Weights of a small GPT-style language model, trained from scratch on English Wikipedia: capped logits, 159M tokens.
Each number is 500 + 25 x the weight over its row's rms, rounded and kept within 0 to 999. Layers, rows and columns count from 0. Numbers have three digits each. The size before them is the row's rms in percent of the matrix's.

# layer 13 MLP down (transposed), 896x224, rms 0.152, rows 314-345, columns 0-223
094:494525525514500508515531489505497505452495493473510510535487465501503556511514508468519488507503505502487489560482457527489495525499502515481530503497517481476512480503494528476483484486514506528472512502506515498546497522482502498448469500463530466531493526554518528530517542487476520484488519524490520500521495515462510521523470521484480523483510445520460541501455460519528532469465458503541522492483539489471475539528516504495447508519448492500488489498542503474499489513543547481528525489497505487518488488496551497513448516426518493474521502551465529465513488527503509493524467572502467505462510518500486498529491479486496534503502481505507549533511498441481534506526
101:514537512484480460498505443520482499496493460501481534488488501507510508494442545494514470523554492527453518504480467523456510484447494495506528476519526476502501494548463489501419514514525451484465506550492490535468499499500453481484485530425543494515541480480506509468509513517498510541511527512515490484459475502493534506516500524521504486513495460494484502542537519445497540477522489477505512491531518449513477528534510488478514508509502477483457525474513516481532496450465468504480498549484483498528484484528523517459501488489513466475512515484471502502501470517493469526504543542516516493523466469502505523480470517474487491492486521527486485500524505483471499473465
090:467536528507492486515524499539492525546505484530522492476480525459482477485491517477539498485534484483456513477498450517510518499479453457499468467534500487519474484504468474492488501496474458474523492481463515515466488513523507505462478489525524517526500514465502520475487532520472490523467493482474493507477555465502534533505526501507526459460501488528486473473460521590462496486483501501521468490460511503516546482496529480498496465491483510491508512468486512500501487534501502537472511562517511479503537514506498483546535509457517466500526446492481473534507541433500467521493494511477548499541531487504486513487492503483512480431492504500529483469494538488516520497506
099:483520492536491493508497505446490510518532515532524475515500550515545466488534517557526488515528525500517507505502465503531502483504513496515451479557528480518525517491508478466473481529491501557479504498532459503449489522531507498537543535564501497565508490475464541495504499459498512513460490529467487503472506455520502472465513498463493517499525500482496524518510500506516492516507504482538505504468520467479465509482497482539511502527522547504504497460518504465442490518526506514443486435492502519471514524492503483527506478506506484472510569523505513517535519475524501513505511533491482539449497509511527477458522536511479502499526502511486492540484509487471459510526
097:533505514486515473503521510445488490518492507522481492477530499507471501532507504530506487529512519484536515468508455483479558492492500568498471519509455477509472562468473463503520449491515486490529518486481486532518517531452475484493532442495477476524532510496504532473541522501528535462514517568480523529511531490483464533527484480538500521493481477535480506510516492491508514501487523528520513499536501477523528487530522503515479465480492502476489481555524520532509521514494533531547491495525473465479526499518538528512551516516519528519538461482508494534519512498526449494504494519510504475468457505530520485475462478482530512475515475514496524504536536531486509496545
099:526467493454502534527510516509466476545518505496513535465488467542477519477514480497492522532472439524539476487476508467511494483543527502536492548491496514464541538526499515556491479491554493492455506463490486492487476509465475489470514501479466533483504496518514497533510459469502508509548523485516486505475505517496490516484477521562500487470523505523477496517490457525480494524491463486449538483488509521504485513480500533519531503530505516472522489497471587455500487475520507469533528495489494507494494513448522487492487526475499495458512502551537535490510488517518500468515494498532470509512517540503522537456483525481503504447503507521511515453473505479502543529489
100:470506529505499509503516458495543515478516478483494495517519511539497524532474532439525504506467512463499520506513470487507483491512529509502484495479482508468484508502478491481453505492513490551484496510527528511473496496509445478530526448541528513530453510475477470453515488551498521508439548561481463457541494519511510514429548501529524500505476509472541521485495503455484521514495490522513526476493532510503503488485514526513509530516494546497518476510535451465518504480521460517453511446498511488510555467459493487451500530524453536510475520521506486513508481513466501526535511498483454516502535502503482506544489511471495503502520493497510491529490488458489498499489
108:540536470505479506507535451509496540481501465494502483459499492522499485473486503488466507519519498490545487503475488500490452493497515515486478474459460446544520484539500497485466525494499485531538484531530484524529520529510503530485538531548484499514515456487536496501462483496475498506548492504517486465472447510520526541478520503510506512464489499541490514487533516480485458481527522484501519526452479511541481465487522498481477481509497495511536528547471495481499507533528485485575466480525523499519486483495502470491533530461481504515502493551462505481508526470493522520488525500474554498523523515535501473543496456509475530533494503523498543471438532478484486487487
101:506503539464516490503450476552501496514522545469512519466505504485480518541503524482516477487526518521470506500511474518486478522508544511523517503505537497452519487501527513479516503508507504520441477469512482555467466472501517510460537447549485501494553470503500502512511460463529472505504489502492533464512496493501510504450523513487475473511476518487511476491515541500465502466498487515510466496542503520492520502515449501490518525474477513479456540487525496499516467477496500474476540501492446472510450503531443517511497500463489470515499500467524530492514499500546557505453489477457549492531461464498462471493509481477507517466500474510515514509535470494516560476513
105:523480519527469501532502502517469471518470456433510502522501505565482467516498501456485505471485444494515464491449533517479497515500505525509502486493482489524497439524530459545495486481472500464500495535554472527511497511493513503500460503527459472490502529503478500524512522484499498450508472531477506499496523434497478473474517534513505530518463544497487517512543473475493486479480523503485497484525485477494490479508478526443522492522540488468556519518505477468535485496505528463473482520515489513499506514524498515512499493501461592500484492519529487477501515545479522510476495485527513483515476516475505476469483510482453475464472465484496499492503487487543443495498
098:511480530511491521508526519474567521492547467496513479483477472502515482492481469476510486490534512526512500486471470513525526499521493520490523553512459517479456490513490508500519552517498514534508483510541479477526508427516515504450534492479505514545493534509476513506510510496518477509506499503479522460479466516524499455470519477540467506458496521547519503552513478479517480470457449489501505551463517477519540458496514530500488500472464485518479508474501496492524501461508542518472494493483534499486501539475536551467502513516480492520537519518515477463529472488521518516460481464476487500506512485461506454508524462477530510531546490528524497560499502473494475483500
107:504477514521515481545493491488507480530463537490521462528500497515507521476442507500505497554497493489531515512512496476447511514501499456503508486514430556478474512463505498506483526493493449483506531486510507519501456550532516463498497528488517494526503494502495465518512520534490546517489475467519518505511533495490518488521482521554482518507488514522500510463515528518496476473524536501527538501469515479513480473481457499446514532498511499480485516542491510519493519531512493475530427522512449497482469536506562544514509480486511519532521535472488512498511497472492498548512507465520506478513497472442485493492549544500521440516527477490487516487503523528536475539527
104:494517494465501505485511527507494494488478520489545472447513509464502506485520533536513506460439477496477498449494534568494491518491524483481458493494484473557520478483515508518485509502522514505504492491471492450468517481455481485465493513500460487450488470483454473490519504497486512451464481491489444464446548499534512521510499488507547530483484465424521524510497478488521480473501527545535520515510457504501500499474487495498543480507477537532521479528488464494471479505524522542512507487521488532543449538522508508488539461470522499496546527513482495499502455489506526496495490507512522517523512506495465476498490483477494508479441479508481492537489480480522499502488
103:483511521485506528512479521446523518513549510491468491509444513523548455519494481507513509511498469526520485531473452502511453516487517508511509531504472494535456510522534555521518410543523481481485467475526497459502521497478514476538510485490480495500502486494494535513513479506490479440502492467507569538503537499506495465489482494491507498527483486513535508463502480496496490498567517460480511494496532511509504520508528533475477481467548506490530488532480540460530491490516515502518486513554543515493493479522496534509532512514486484494491483538486472513470500496511553476494509479483523463524514477471479497518475520447454533475486499507503506472499503483524555480514
101:516490557517505492532504565483472433509488517524511517496473505468483493509500537513472494489486523488542550496488499567525517518502512481487510473496494524516527492463484489524507517480524507555500494505470463496506473544509560440498504512521468527521486485528489543517490501541516477508516519515484509485512501485487477522478532437529522466470532497517517492463502467476481467503517492502514480533515490537549477485470492468540505515467476508501519490507519485528489533483466475480530504477492544544493472514506488501463497491500524499516488502490494523485466504501532489475488425504474501479462467526484560457509523477475468482536492490523501478513539498509551511548506
085:467455511507508490530499511531502478494474518486505469500497496504534490540493557498521502507522487499498480525508462552467488502483438507519522501475502503498501532512440510479515459536490502492510509536543507479471539486517515522517501469493469471473496490519522533518476523517465480528478484495478506496525514533508523481493523519478487517506509536482503449531502432595458511491462527499485517479510502489489541524496489487473502515478528521499522520485521501572513528479471497455509515505559526504499507508464470496487497452449484483484486510541491514509486475491503539508512498518490455559477493502496505542447538506487463522535521494484487500468500517530456475488479
102:510495441476503556519444496556505467439527485496497499511461496508475495466509476501488480485489532492539478483517521542492503535526501479467477505507471545458455524525485502481479535492525520537488483501489518466518506499516510491446508489445512502517511516504521440531520499522496564527470510530495499454524501488488506491469466559520508506504477494518493464502496469524508473518445505511469518469506538482513507550487495498486466515520490530501475509489508462489491517496532560510513486491556490497550489495510486473513517466501499511518495513484534466497485485513527497475485503497539522491507474479502535464487503522517483498523514444521517490436546511493520473525468
095:484484484494508541512517472501477500503468499496471441537518469510499485479468481471501499478502488497461504458541514475494500528520512509482513513512526480512471483545501508514491458478487506500495535501537506493484469516483539521530522534484462503487487483484451451449482482482511505509526469519523510500501491512497504506525471468534567491477501542520480490483494482449493496497541469509445487476498528504465527537509491535489508485526530492465515479523492535504535541471492513544541514515512496484508540563482539512484542480524525549500476509495465495482467464500547531495551500483528462494459502496501477483507482463478508493478494476499468455523527477474564515496546
100:509516529485444490496483498472508510517536484504497514467497513534477519493475527526498458496537497501489531498539523518518500527491514494513536484478493498425512509525504517519505543505473512499496525497538506501507465478528518499475503536494481503488503514517534447449493432502491499470539522499506519483507489508506473514505521465479505509502486524500510509483536513574501510548518502451510514511503513499477525521528489468496495537474477507461501484479513464560466513512551454507527538485494477478501479506463477531502475534521526487505475494517484472495495550499514506478512513492520488502457470485469369500511512480475480514473510469505507448472500509509505483539507
101:534495513505539454505527512529480497473500526525485467491522538510493498525519498511487541510491518525465483537522502481477503531482487506523476494548493498531508521557498534481491500518539496495490516491492500492542538470523512485457545526520498479502522506456472441515556453554526548499493555502519497477530510537492472525496500547466514511522535458469482473452533476502487495529513537514474493512565516534543490549500501482479537517493526492499482492491486510484459539502497510471521465509474459526515507506486497532480503510518491456510463476497470497471515472533491510458502506556496472492495556521500500510531497493497534486488498500507495462476471515454516497481485
102:515480526584487520520560475512511474489494492515510456571499529504494505499540478492510507524509491469531467534511516521476515503489486492522484507535454496467514526500483513512535508547530506462531508536506468550468469499538492507480520506477511485518499528505496512513516528501499504488520477448501489499487488484493503510518475475512523509475491481502516466519509530517499466494502486557483525513518500514472539490574506498485518542547517475513477512467474522493525484463508512466482503478502475494498472479542518512545469494543515532476528481504479515494485481486535574549455504462499503516497513489530479500534487583472494499482517503489548493497470469508486492522469
103:503510532487501507517465544540511509466495489495515514480550500496497488494495515499464493457518488524507514500526512494499464507473457501501490465493487492507514535506539493502502517487508466528536498504514472509471544456540504493463472542492525493487515458483513500476498527492498534564494449490473513468457522506525508489537563488457496507546525515478503467470524483454505491496480491511518477539502537509506505478472483534488469474483568499518483510531468533483508475469517504543504527512539510448528473500518462504510481517539496475521472491520499475516535494481539502499492457472483503546540524500495501556491499555500535587495496487507479509515499514519491545507479
099:478484474538507537561477437506527502504502494441516533474496486523463511517462457501520492516513470485547477532559470504487503480479490500479518471445481501500495557512491483455513489508514554512523492517470517517481510468521513483488514520503473522507511514509514516538513480481512482496478526529469520491460504438496508467505484492459510531471489515478465474537505523468474530487529460474495495493515515509510478491471503452489501556528518465495472505497510461454438510498464508483476564539509465502518529472507523510498498496484497520514496470516514485475531494483534524529480476509533507508523489504502521505505511531469471455468504523542466499494491560518490493489512
106:480468502506496509487519496498469504488487472520529494544511498512503515470470502505482462482470510493519517512525477475495516470502512495462483513472471517551532539462507472518451503497504511501504537485484449505547508493505465537503475489510482499524509559503475506532490494540525501476524468490499523468550516502503479488519460445504442470551518494485512516496497496496465505483428499486532474495490497545482527489464486503502517488523511482555490521503514512490494498512485482492521476534499465473495481515502489460492539533477472515488465488522529513521491470478535500476512504458509486569460489471540516507569503519507507458495489574519504536468527535515543546494486
101:515524477569480532530503476477486525496502502483455520493476512504500481530453472500503499458490565491514487489526515528540443474508491471519496530522478490514506587476448479485534516469469447517492479521476495518535499506531501528488534482485484534516500525487502511456535483492447509499505495505506493485494518479499544487544518529498504513540496473482486525552504549499472537492508484496513521531502474537516511492457486475473539506456499508487499486532513519514538523472466501485487524539491467471488535504496542461532505509521521484508510512502488530488519557476503480461494507507476516491472484517508487527503481520445507493510479543508493472490515527524543542493529
103:506486492496547519478468457475495524485507473508508493503492521518533511461511507521487483473531522484466475487512464488512490529512510525523515469465487521508471556510458501503492461502468523540463556489511519472490498476456481497505496456518499517482474499533507490547472465484524483518552499532499524547508562496513489492508512462537511480488535523511492493520490461471520505474490537487518484535488503512543501494506506548519468489527478528446436473473512479501493491486503510480499483558476505496505529531542470462490528548524512527494551497506506535477481517467485497502433525520477483493527524479513507461478555506527524498522510520493476499529525506528494532466474
084:451509495538476522506515537464476503486542529498513477507539484481525485492508492461496506492514492513506533468478514460522517492537494482490498483470488481497480537543483466484482509544507494495541531460491517488520497549479524488461501468516534511509556505493469505523519539505511535472518474501480488478533481345502522500485488524486482483508498496511512497511498493575531482510483496502506529507517517537543533522481493480508447453486509527494519485498476471511510512479510532513528510495512503519468528497535460515476499485487482491500486518536483471523483493501537533500501447473481507496504498512486470539510506500489548452506508485503490488474508498488507484451490
104:498479467512464504531492512482493479537526470492510527472552494489506451509531490506484494531522478525514468502497461495501513528472523507493522468490483532480519533505542437508506510520449483470478504443524472520489528489477506503522543534521495447522563517479518462510492470493473528450477514507498484509500480494491522531494494485507500485509448502461532506497499538482505469541478460474544511474494519485499513509492502497482501547557527508521507495498508477478508517529481535503508460517511466524535527489541504469499534488484541505543516541533510545517495530475468517528506491448446470485517484556518488474509480509505511529509456474480459488509523502477527468486510
100:478550482507453525474456457497497480535548493537508492491514482489477501509509495478516487519520459482497440502546530547524501518517467501514518503502480502488510490497465535505500500524481495477528519502508522489535503485510495536521492481527500538501480508506471437478469512463495515516497513480475492489496497502523487528509506535517490492509505483507483499540503513492506487484541518489526441511513464432459477496540496513491480521532490529488490537520501484492520472486479507476495527488488485500558523487549475476569522511456490524512497533521477542508492508535448482480453500479466552525504463550464491480477461461537519504476529506514535516536482448464481485482490
087:507472501503512505491515542557478479511467479527522526530503505490490511484490503470513495514484472512508524488490519440499504492489526486529544509527500518544493502508517507457494519511510480489530508531485459543538465507526462517519470517481469464487531490458520457457471528489513567505515506494503483533480496317500456500503499501546545506515508496494539536506515534580512482494500503495533490528482480505524538511524506505503512504515504506516507462506502507477511495497501481531493485509524505499491486493517490479503470464483504529501507507457482493532509495502479514485520515508487508486502489501507520480482475473513490494500528496496507526537491500528497489489480
100:454515491476497499485512516526485525490483464493473488471509491512541498500533495534507479484478513491494539453533500492497482466533507521483543470509482487491500500502518519496430502470528493526467498511468528538494456506501507476502484499488500503459515478520475489495479473518483493462490482482458502475475480465512510462530487509455563515502484530497497473525537494432510486467428457529509452504521447509538504512527525494507535443492462494477484508501511439481525542505488506483472547454508484496501502489493512464487454515516500505476464519518495495473522506515485508500435506513513507484493459480558499490493460478474496483462496513503451467486475533485501500535482
092:517484490530491500465517545488499553471528506498455495483516470483491496499443517501522479513491485517477516509466475516454516517518502495478472524519502509494508517472514515514459489485497525546496501528502508475495520457513483519528474494532500554520477536523531526493507485481523582456503492473500577489532491518484505448451496543488483522525476494465466506513528499500499529484494473503480515507505514471533514510436493450537532488518492521502482459507485475495500485497518495524525511512512495536486485509471493513521489503483442494497491467505527527508505474536519529501496492501508538483464485463516468496517442483566460512518542504481539483511536555507512478528465
# layer 13 MLP up, 896x224, rms 0.156, rows 315-345, columns 0-223
098:475478490532470501478489489470520514502527536475545480474493511463478518508459480502550490504509520492503505490532457537483496486537466500523483519484494498513498500466443508506500560492490443467503491498501522459457512492467546490522544531508510496531540511486499513517531430501482447473487504478476515506513484532478563504543494483486499471490481503473442450516484501543491517493515514530486517531507495498485507496492520480457521518505515487494470459517511499497471495494513515531467522463531449499479495449528498485490533504510456529496502486526470527493469495545464500499489524501507474494485484550470516477536517520506454461566535506483500491531487501497504541488494
094:461454523446495500507520456506550466499501475463516471536501518537487456505450494497488490502481488506513505482449476522492511509456512515481539518488494509498493487480529516487521519524498512494434513506493468487507516451516543543499486464569513500467503515456499496501528463522482534520471507472483500503531475482514504520470524496500520479433472533518491528518525486559513531500523483505547511489491477514500510504513501528537441517506477496469442479471487509534492511445505457501486510451508509481499505504518483488504484533499489559541499490479508519513570498531499475499521497522495490447516487455521509522504502509503496518482516511495546481468531489521493526497508
103:454493509485437519506480516480484520477530501496527492509521518519464437463500521519444524500480509468431451527491474517468506495495471464477486486475551518477551476519503495499482511482472546529491506493465470531497487520514506477526478512521520472549476458484503450477535483432500481499516498541515465483467471528533474503491505457500503514460506494471479485503503524521461533475481481491521493512533498475514505495490525487484527489479506523525542477537519478507467536468456487538457507451495514453510517480474463504486438474542487481498500466499464480509469502500494518506507453482504478469486493479523495506488503508471491460491515513495479513508511512516491524479511
096:499519524480493499472486512511560461512565454491479501529485482499468476516490500532486471452506514496504539459559494485452517465483502498503526516501496488516497475461466541494516503511523498513470449499497517506492463490519499473500459513529463515508450508458500489493502494544520538514499476456506512550488473487476462518515517496495527499481564489511487534538476523485523496491513520449465495433522484497537534505508523501494544518524494517534505513550568478465489493493498501513461506495478497486488476471482482520448493498482463480535512493521515490466509510506533538509524491496512520505499501454529483462479469526528482528472480502489469475475524496455529521490491
098:542477505498534498495493527482437487486517476450526527498512512499498531516475503499489508466472484476545463482471460483511507489454511534486503518484523537508483492469551510475466480496513502503502500461524506478490491485509466513516497576444464463473472517504465449507505490518478510569483543508523515511469498517481487531478517516491480556500499509526495542453479478499486534506504504500474484446493523513520506506476510514514517522530467507477515527489469435525524477480482425480490468534515545490464502487489492463529523479515491458520477509494542551474501485515525499472507473498520477526526506510533511488481490477477482499494478531508518537452495481519506494495514
097:484454497511455511512516513466473474528493495512508511504474519442450496517493487473508511490522536524455476494487516502489518492497481475491480490478487454466479491470500494460450536507489533511467443477508485454477498468493480476475492513501497491486466501463493517461490509496480474510490518508450487513557533504477532469496513459493513522493549493491505516497533497520507517493475477452549526497486501492555515467437489515527495472512454484477509517509505521513519501495516529528474502455512521512444468530513555526512473528518533506511474491480502477471492430502492448553508479518525504483530498508483511502457525482499480467459499490513496550543491473518481517467498
105:539478529528453483537447518503493528544498488488476538491505510515519499512505529486479501502481517496509458489494512551478509501511484526478488521530542479512522506504501513500478496510498545498544448509485470514494522527539542519480476542536461523487478507458470478502526550512473531507537540475526499495467513515529510478482485525501491515494454497550531493464494490517548500504528500484500469514504502550533472483493490487536519503504454519545494491487466488482518507532508529509517487504531506474508546494510540489521502577507461490457513534481486463519494421491507482527488500510544547514477470530496495510530487517494514465515539509527492505479559501475520492509523
094:471524487469512483476521535505510519488457487506490518464505505541499523513504566479498509501528492515467533449492513519494469496500516511520502483497481494503487518481484519470469513527533473539523475518502511529515474550508520476529507496528477474465471435526537489503465470480472470480516468541521514501494480483501478468466520489493463462495537476523479499482522524536512526472510539521486476487461549505518520551505482503467458511523496532498455533522513489479532487469506470508479529482484440495533517463545506490483497480497492483522531512484524511509514529516529505497531483537475482503529495471461532511527483485548540467529445475526527517498546504556509512489530
108:555513537515443488550494500495521519472520486486503525484519417492521530505500505465537490512497479500478489519483499501517514536514520492500512493497493517518505463489494503551485544539480533512565428514514496507503486548480504501472492499542524471502493478524503493471505507475496486500496549499496543516456510477522485499514501487526490503495488496493512516516545458503541469458498513495462516509516492487516481547482520514510492486505475520486503473544446491503495564499495476503517550484533444524475510486497509529501450480485465485478505526541489513518523475540481496477482516499507530443498526530489503466515542512495505480472454524498447530511550515510478479490526
100:510503532536549507497501534533530543521503476518531484459540489504513491547480492497534490481460534480497489508489467515512517510509495558534498569507459449537492510484501498518518586504515482506484505527515523551548523482519503509482532491466532507485537493537526506490494481516505523488468468539500497483495503518498514479469519498502506548481520529530492535482525535518507458511460464484474495508493507514489506509513520524520472540495467535518462502460529504477509498496563506457500546501488525505459476494481457485528493488513521483491432468535508471480466510529515521485503533490529469485484501479491502499537523466495475526484537488521514489507501485508495441492494
109:509475492487497494523483542492493499533510492503485487500536461473495563497518507515468492524492498512515481538494501481536482456483510512511465519441521482489495534506457483548458460524511486524533515468511486528512496540532516521502532464527489509492490438532473489529505514511490533486514545502528511504466537529543511480493512486489509570468501543522510505479513529533477519469504494497537516524495500473499527576489520521495507540522510514430491506518530515481530491494502483516515482511513491463561507531533529545494526489486473500506519498511487503520490489489457473533537491553511528472459487507514503528494481525543509420520498473493510488528485491519498493512486
107:459508466450512522482520566483477483482519487508464491469531520499515518524528524519519531503491515497510492479528549528489554535498495485489435534499501483473498502511476446555502536483470514502512520534496513464470469480491472538496534509500466511504495499466490499491515518473508510522508497508469479496509477504496459535527502425513533510522482489489542501488521497504514480494461513521443511442491507485488487551479522540504517510511516533474501482519504519528503529502478508545519538509527531530517491556551482502501507474503500484507473519513460555511527484507471505452486501478497505478507501472515528528533502517472463438475487491492494488524524467441485505517516
103:490527518489480515510509543509525490510474505520512536481521505491478507486514486491490518506478497525482459506460458528531489504508494541536483512521464489503492515506500469481513492547454544462511529487506468473479517501516531497523491463507506512498491564496519523523558511478496520554512492491534503540514528509534482494486556471523537537485525453497472523524461493523512472491480509518505493479535527473502541527483504556459496471530555503493492491491497508505515508505474492530490572456503481489478466471490468529556501489531491489518548526529516546485507506484457502519476487483506541478490552530482506527519508502535526512481516498537470553532469465493505503465512
098:503507498500499512458535488503510516504519475498519503478474505500516499539531518523494510500538466497499542471480516527544476448465468496540571472445517495513491487515508531504495466479518491494495431454482551509511454520489497478473511428539510518514527498520448532484463487507495484545517527470472456492528496488492501511512480463508475533526457532534491500529453504502519512504468507491493491476491522535516507497519541539444517535527515528489476502507535534526520529490485564514504542506502510487434502482495499490507506487496505480499531535509495491486500542497450504538472529535476476477502492523520474514501471497509505507496516508463522479481492473501506526542494
088:537474530527498492521509521507496526517472472540489495481536525472513525521492483497513533476470490456483494517516507506503448442481516446483480529479523441474525512463504472505479516486479509471472521523483506481471409497553488496481513521479527503464476482484531506480506474511512513521494479510495525492498471520517484514460487524515484546504507517419552477513494486528501526459471519525503507516519516533579488529490493496513489487540470500500460532497519486535486508485514488484461495471547489557496519542518484518500424519476485510515500531478530491493517480503499503481515466472513520501472514496486526497540478534509483490473522517491513495490468520466481503520493
102:488547475453488467482504493544494490476508528497528493471477481494488518542541503533513497497507497542508448500518504505505479486551524508484532516504516489536521478468490497495494513503506469506527489523504461532538476515505540490498503419473441478515518504492541502486498511518483545517510506538490536474482531499477476473520460526498484493460496485510499507511502494513525513484457492513481508531496522500519557502507512453482527503530468544483432472505508502505477516539507531514468480504502484495473477543491479466521491506535452516462487499517502498517569478557491497469518484440514488485514505529503483492494549521534460480452513504504492495476442470502513506510539
097:533505485495501492504537493476513468581465509510509457521511477516469528501492525511446498504482458521486449512516483525487475542500472525508482472490517468491525488481464509523481486514499528529471533519509469484491478528492523475485513511481529514519523474491512529491524523499516492547510503515451473503509505512529482511515477519465523532454501563575502483535488493527518541463503470499466475518525517494508519521484462486488479496494502520498518513463489500444488502538508492495512504457476502497499485480480459485516452484497483527456517496518491476524519508486538562452545524496525519535441547496511505460518534481522490528494460540518482497510548495518500510489526
097:468491499513476514454477500492471498507464540482525513549559529526492494474528463550514496488519501485458524517553463517504519508500496484513549497505515517476508512484491515519492496422533487513523520517535489486463481523476492532542477510465502510479487531539542478474479528459477505464498494498506500487507499515514528475492512445474541498512490487496505496468525471509487488484537480468509516553473495481460496472536531490517562531511466508460497481494489470527537523471472499529560482490482497485500486506510499507443499467512491523513512513492489473530542481511487476445532509474541552515521482521495463522489532503525480477489526456489487487507499494458510538513503
102:512530487539487504506537541496507492490476526464485547507512463532552481473498492499527515489508504531478509503476511518540496509513498557507518536501499532480480474483509518469506534492504507493527494464466491479500509461481474492485521470514479472457503503484545500491495517526493532518506517509481456495469486504493530529521495518518487512436550486525522503513506484519505466553544502438521505503501512506490500494462524481489480502519525488468476510508541495474520547532506525496503472494472473474490532464493482478511594552530459474476511512507507503483546489525483524458462514496540538482513507489513522486484527495485502494518478436556469488463502450463511470480522
097:520470492508539475446484488472521508516458552461533523517496507489510486475503505523506507467488493509479485525473530495464469492488466549476498491488481567490549485506511486495508492513528482509478539499484532504500514501484484499519525450488509491482497477484458518536504488482510475490536450443504524509522480540423489492553483516503502486515527505493483499453524552510503451519517467498530462479489476468556510506528526481495496467459487458500472478534473523470494506510480533480526490430483481454477489525472488508498458505474502509493514484438506483516487475441508494499526505484484491484503451521501507477487453468490507487480498503525478515515517509484542504510504
103:509535500538517481487465505445492488500485478530497556477531526522485542488529484550505523454479493511519528513460493493527488471527467497494523501473538491457510503480479458503470473488503520550540477512503507510455513449480485504452476466543502462520505469492459528511527515499497526531534459522476510492513487524582494453525541541507522518516484509524497498518471480512545500529492503505463500494502483515506471499486525552457522518492512454522501503469456502537480509490506521480460502525506491506527518495547500493499463561521505487531500490539503459486503491504514501486501518463491471550523490510531505488497515501515481530520453527492498519546517497531483504506488
101:485495501521527476485492473523502482473491503518542483503506518492437463499491469479469490466520518489496471537482524466496500513496474556476496517535523508548515493499516524555544513499527511498519475482490554562513519511526479495499508507507507564496475487538523508465504488474511490478487529534497507480535466482458524500493521478504492543451472481544478505542473514505511480479498504490483496522530473457514502439524511573509508445449486511443492533479505481503516514469493496459510489535531487498521522457521479491491510532501519532479470481497493466522471500488457484491493517487518456497564514511518529518487514516479505508508488516506494464486459521476471503532535
107:525553502497494484483516480522474469464520491487510455478495456502478515498488496470525491448512493459501479482494556531503515511527516477499503472480461509515467485491534490519519485520480548459513493450503518507480491546491517506478535455493427475461541498477447490552517503466498528472530532505539508476483509522518481462494482455418515479485505496481518504526496505538519493506456479465533499489477471472505546501493469501494531513457476485500479514504482502506522479474489511523545497476546505552511488516542512504482496485501502523493458536549507451534512518488510551493519515513501480515481486495451514521529488483514500523521480528505495518479495522455483509506495
103:514503452528522495484511484515487463501456509458466510526491489492508482529468478475543520535519485458503468503486507512534507501514476502469520491508477475503457512472487459505525504490483480535445502496548479516502467479505501534482495479539513470515518444476501489483507483505477520480558482515518494496502498519524500428518441485502526503487503516525515507494469533521472500527476483480475497476514498529510550471505482547453523470481510479493523506484533555527500510472522495487508501440432517482485504485493514477524522491502496478502479506568455537501469521501479485476494528512541474493453530453451538506497504472460458517491516508537495514475525494529484514501483
101:480489484518516458474471468498446464487528549551497522507469486514462497504499457495515524468525523465473515485558467504553484503525506514500435482494503485472491514490474497486520510512541483499480481504499508487545463502498474522510474522484523518483490500503498485490449514488457520468484498495441497551486522514544521474511490525496526487519528548475481540509490440495478459494515500507503483531494483518528441503467513453522522468489505523484461499479498473480438485514513512489525486546464491488524457509527498467501472536504498503483525447495510516472500527478503471477491470543493517495493511488483542516496483470548461509525514500499498501468543523478511534512521
082:527522477512485471528521501497492502471516499510476575509536489499501486509493525486527497522475518534485514512562515522510527493473473479515501548516519486483506516460496481479539481483504495485502488544503510505524478521522542480490503504484468488467494519522516484521499463521496539530497517507518486521503533444503492538465541514495539495488513523516521472509500516519498492504496494526487578449488506490507505457504495488517519503570491506529502494475545490505483492489556487442460489472527515512470492516545490505526512470511511499524533452480490526512502489464514515495464511515502503481488473445532529489493505538502473470512504462476560520539511556546464498575515
103:471507489512457507494504471447509531494504495464508561490501505482515527563525461533523505494494485524500456536508460505510485472480490490489493503521554514470551493520546477526485498473497485494522460500481488542487516483516487496491494518482548500450508486486543439508525508470505497503471473500503507539502500487481505513492518493493529544491512470494571526456521556519513473481517509429498484516499511524468451528457495510481490488499489498515514508483510488529516503467477544507512521505474496510494504490517492510503448562483457494472502516510516519523540471485499475517531459465487525449488482531516515511519520514474473499467476497516513553518513517465487468507551
104:500499460510478543520512452497488541504524463513507474537492500488478507497520464488482477495496499487524495503542521510497482492485521488516500513464598545494562491506489451547494469514489487483489496523475505450523512491476491523493490448506512520512501507473477506488507530477460504489496487501529505562488484508507511485534502476504463512516517494566477516518508475540476508507476474480480491504533481491453502468495489512552494500511517525463474538523463467517499518491515477508489498478532525515484527464532526515573489503497498508500549512482523463518517507476505489491500520462474523510513471526474521504497500503432525495454460507537462489484464487431495515489475
087:511529519533475555513475526537505495523462501520482497528511507480463522481489512501486509482486512505486499492539472504521510525448462521505539521508533521506531500499480517507555531513506473495509507530502509508502474522521435502480501484524459506522523491474487464456492497492444493492533497466470463525486494521510483511490511533517546521514521504508512509497467515542534520489476482501468495517481537485518528493520470501516508544453536523460506465499518481532480510508466498538491460488525525510526546470482527516510568515503510484502475493486439463517487527488515564516484544477508428462509482462472523502477516519507458524496505486517448503510459500505462501540499
099:455473488519526485517504460491489481480510508490514529484499501497469511537493497545491476518486484513511527547528457481514429511486547502467514543509516509504452453482532535509555504483556477528474470526495487488504494546458521426499531502489513504520524519486477508503525483531506481489446496454520484502528503502486571464480475490504517518526518477505509505520528487499514488461491473488515508513486544513491465539536537513526507477519422520486492507528486442487511501509496486482501508479490503507507520524510496511488510496490473502528492488508522515459539506456474488534472457452475534500551489491499538483461472499474508497542530495509495493507485465524476510492493
097:543492490514521497531509484511471509487528510513495499560498516481499517502538538453542484488522534521520511502546502498527564490553456486510474490520551515458534530488494508510427496461503527484509521529486461492476512520540517462500506468526486529502498512525511509451499495503488525483512493462510488524533507489496552527488493509511493485489504492519482435543476492505494517527492494481477511526520475474537534514473491531452500511544518499503513474509478513444518501501473500537536459494493524468545472483524496494492495526494505529543510552462532523516534452510557488483493478460461485532479531497484502450514510521542492508475492473509488484524500509508493518507504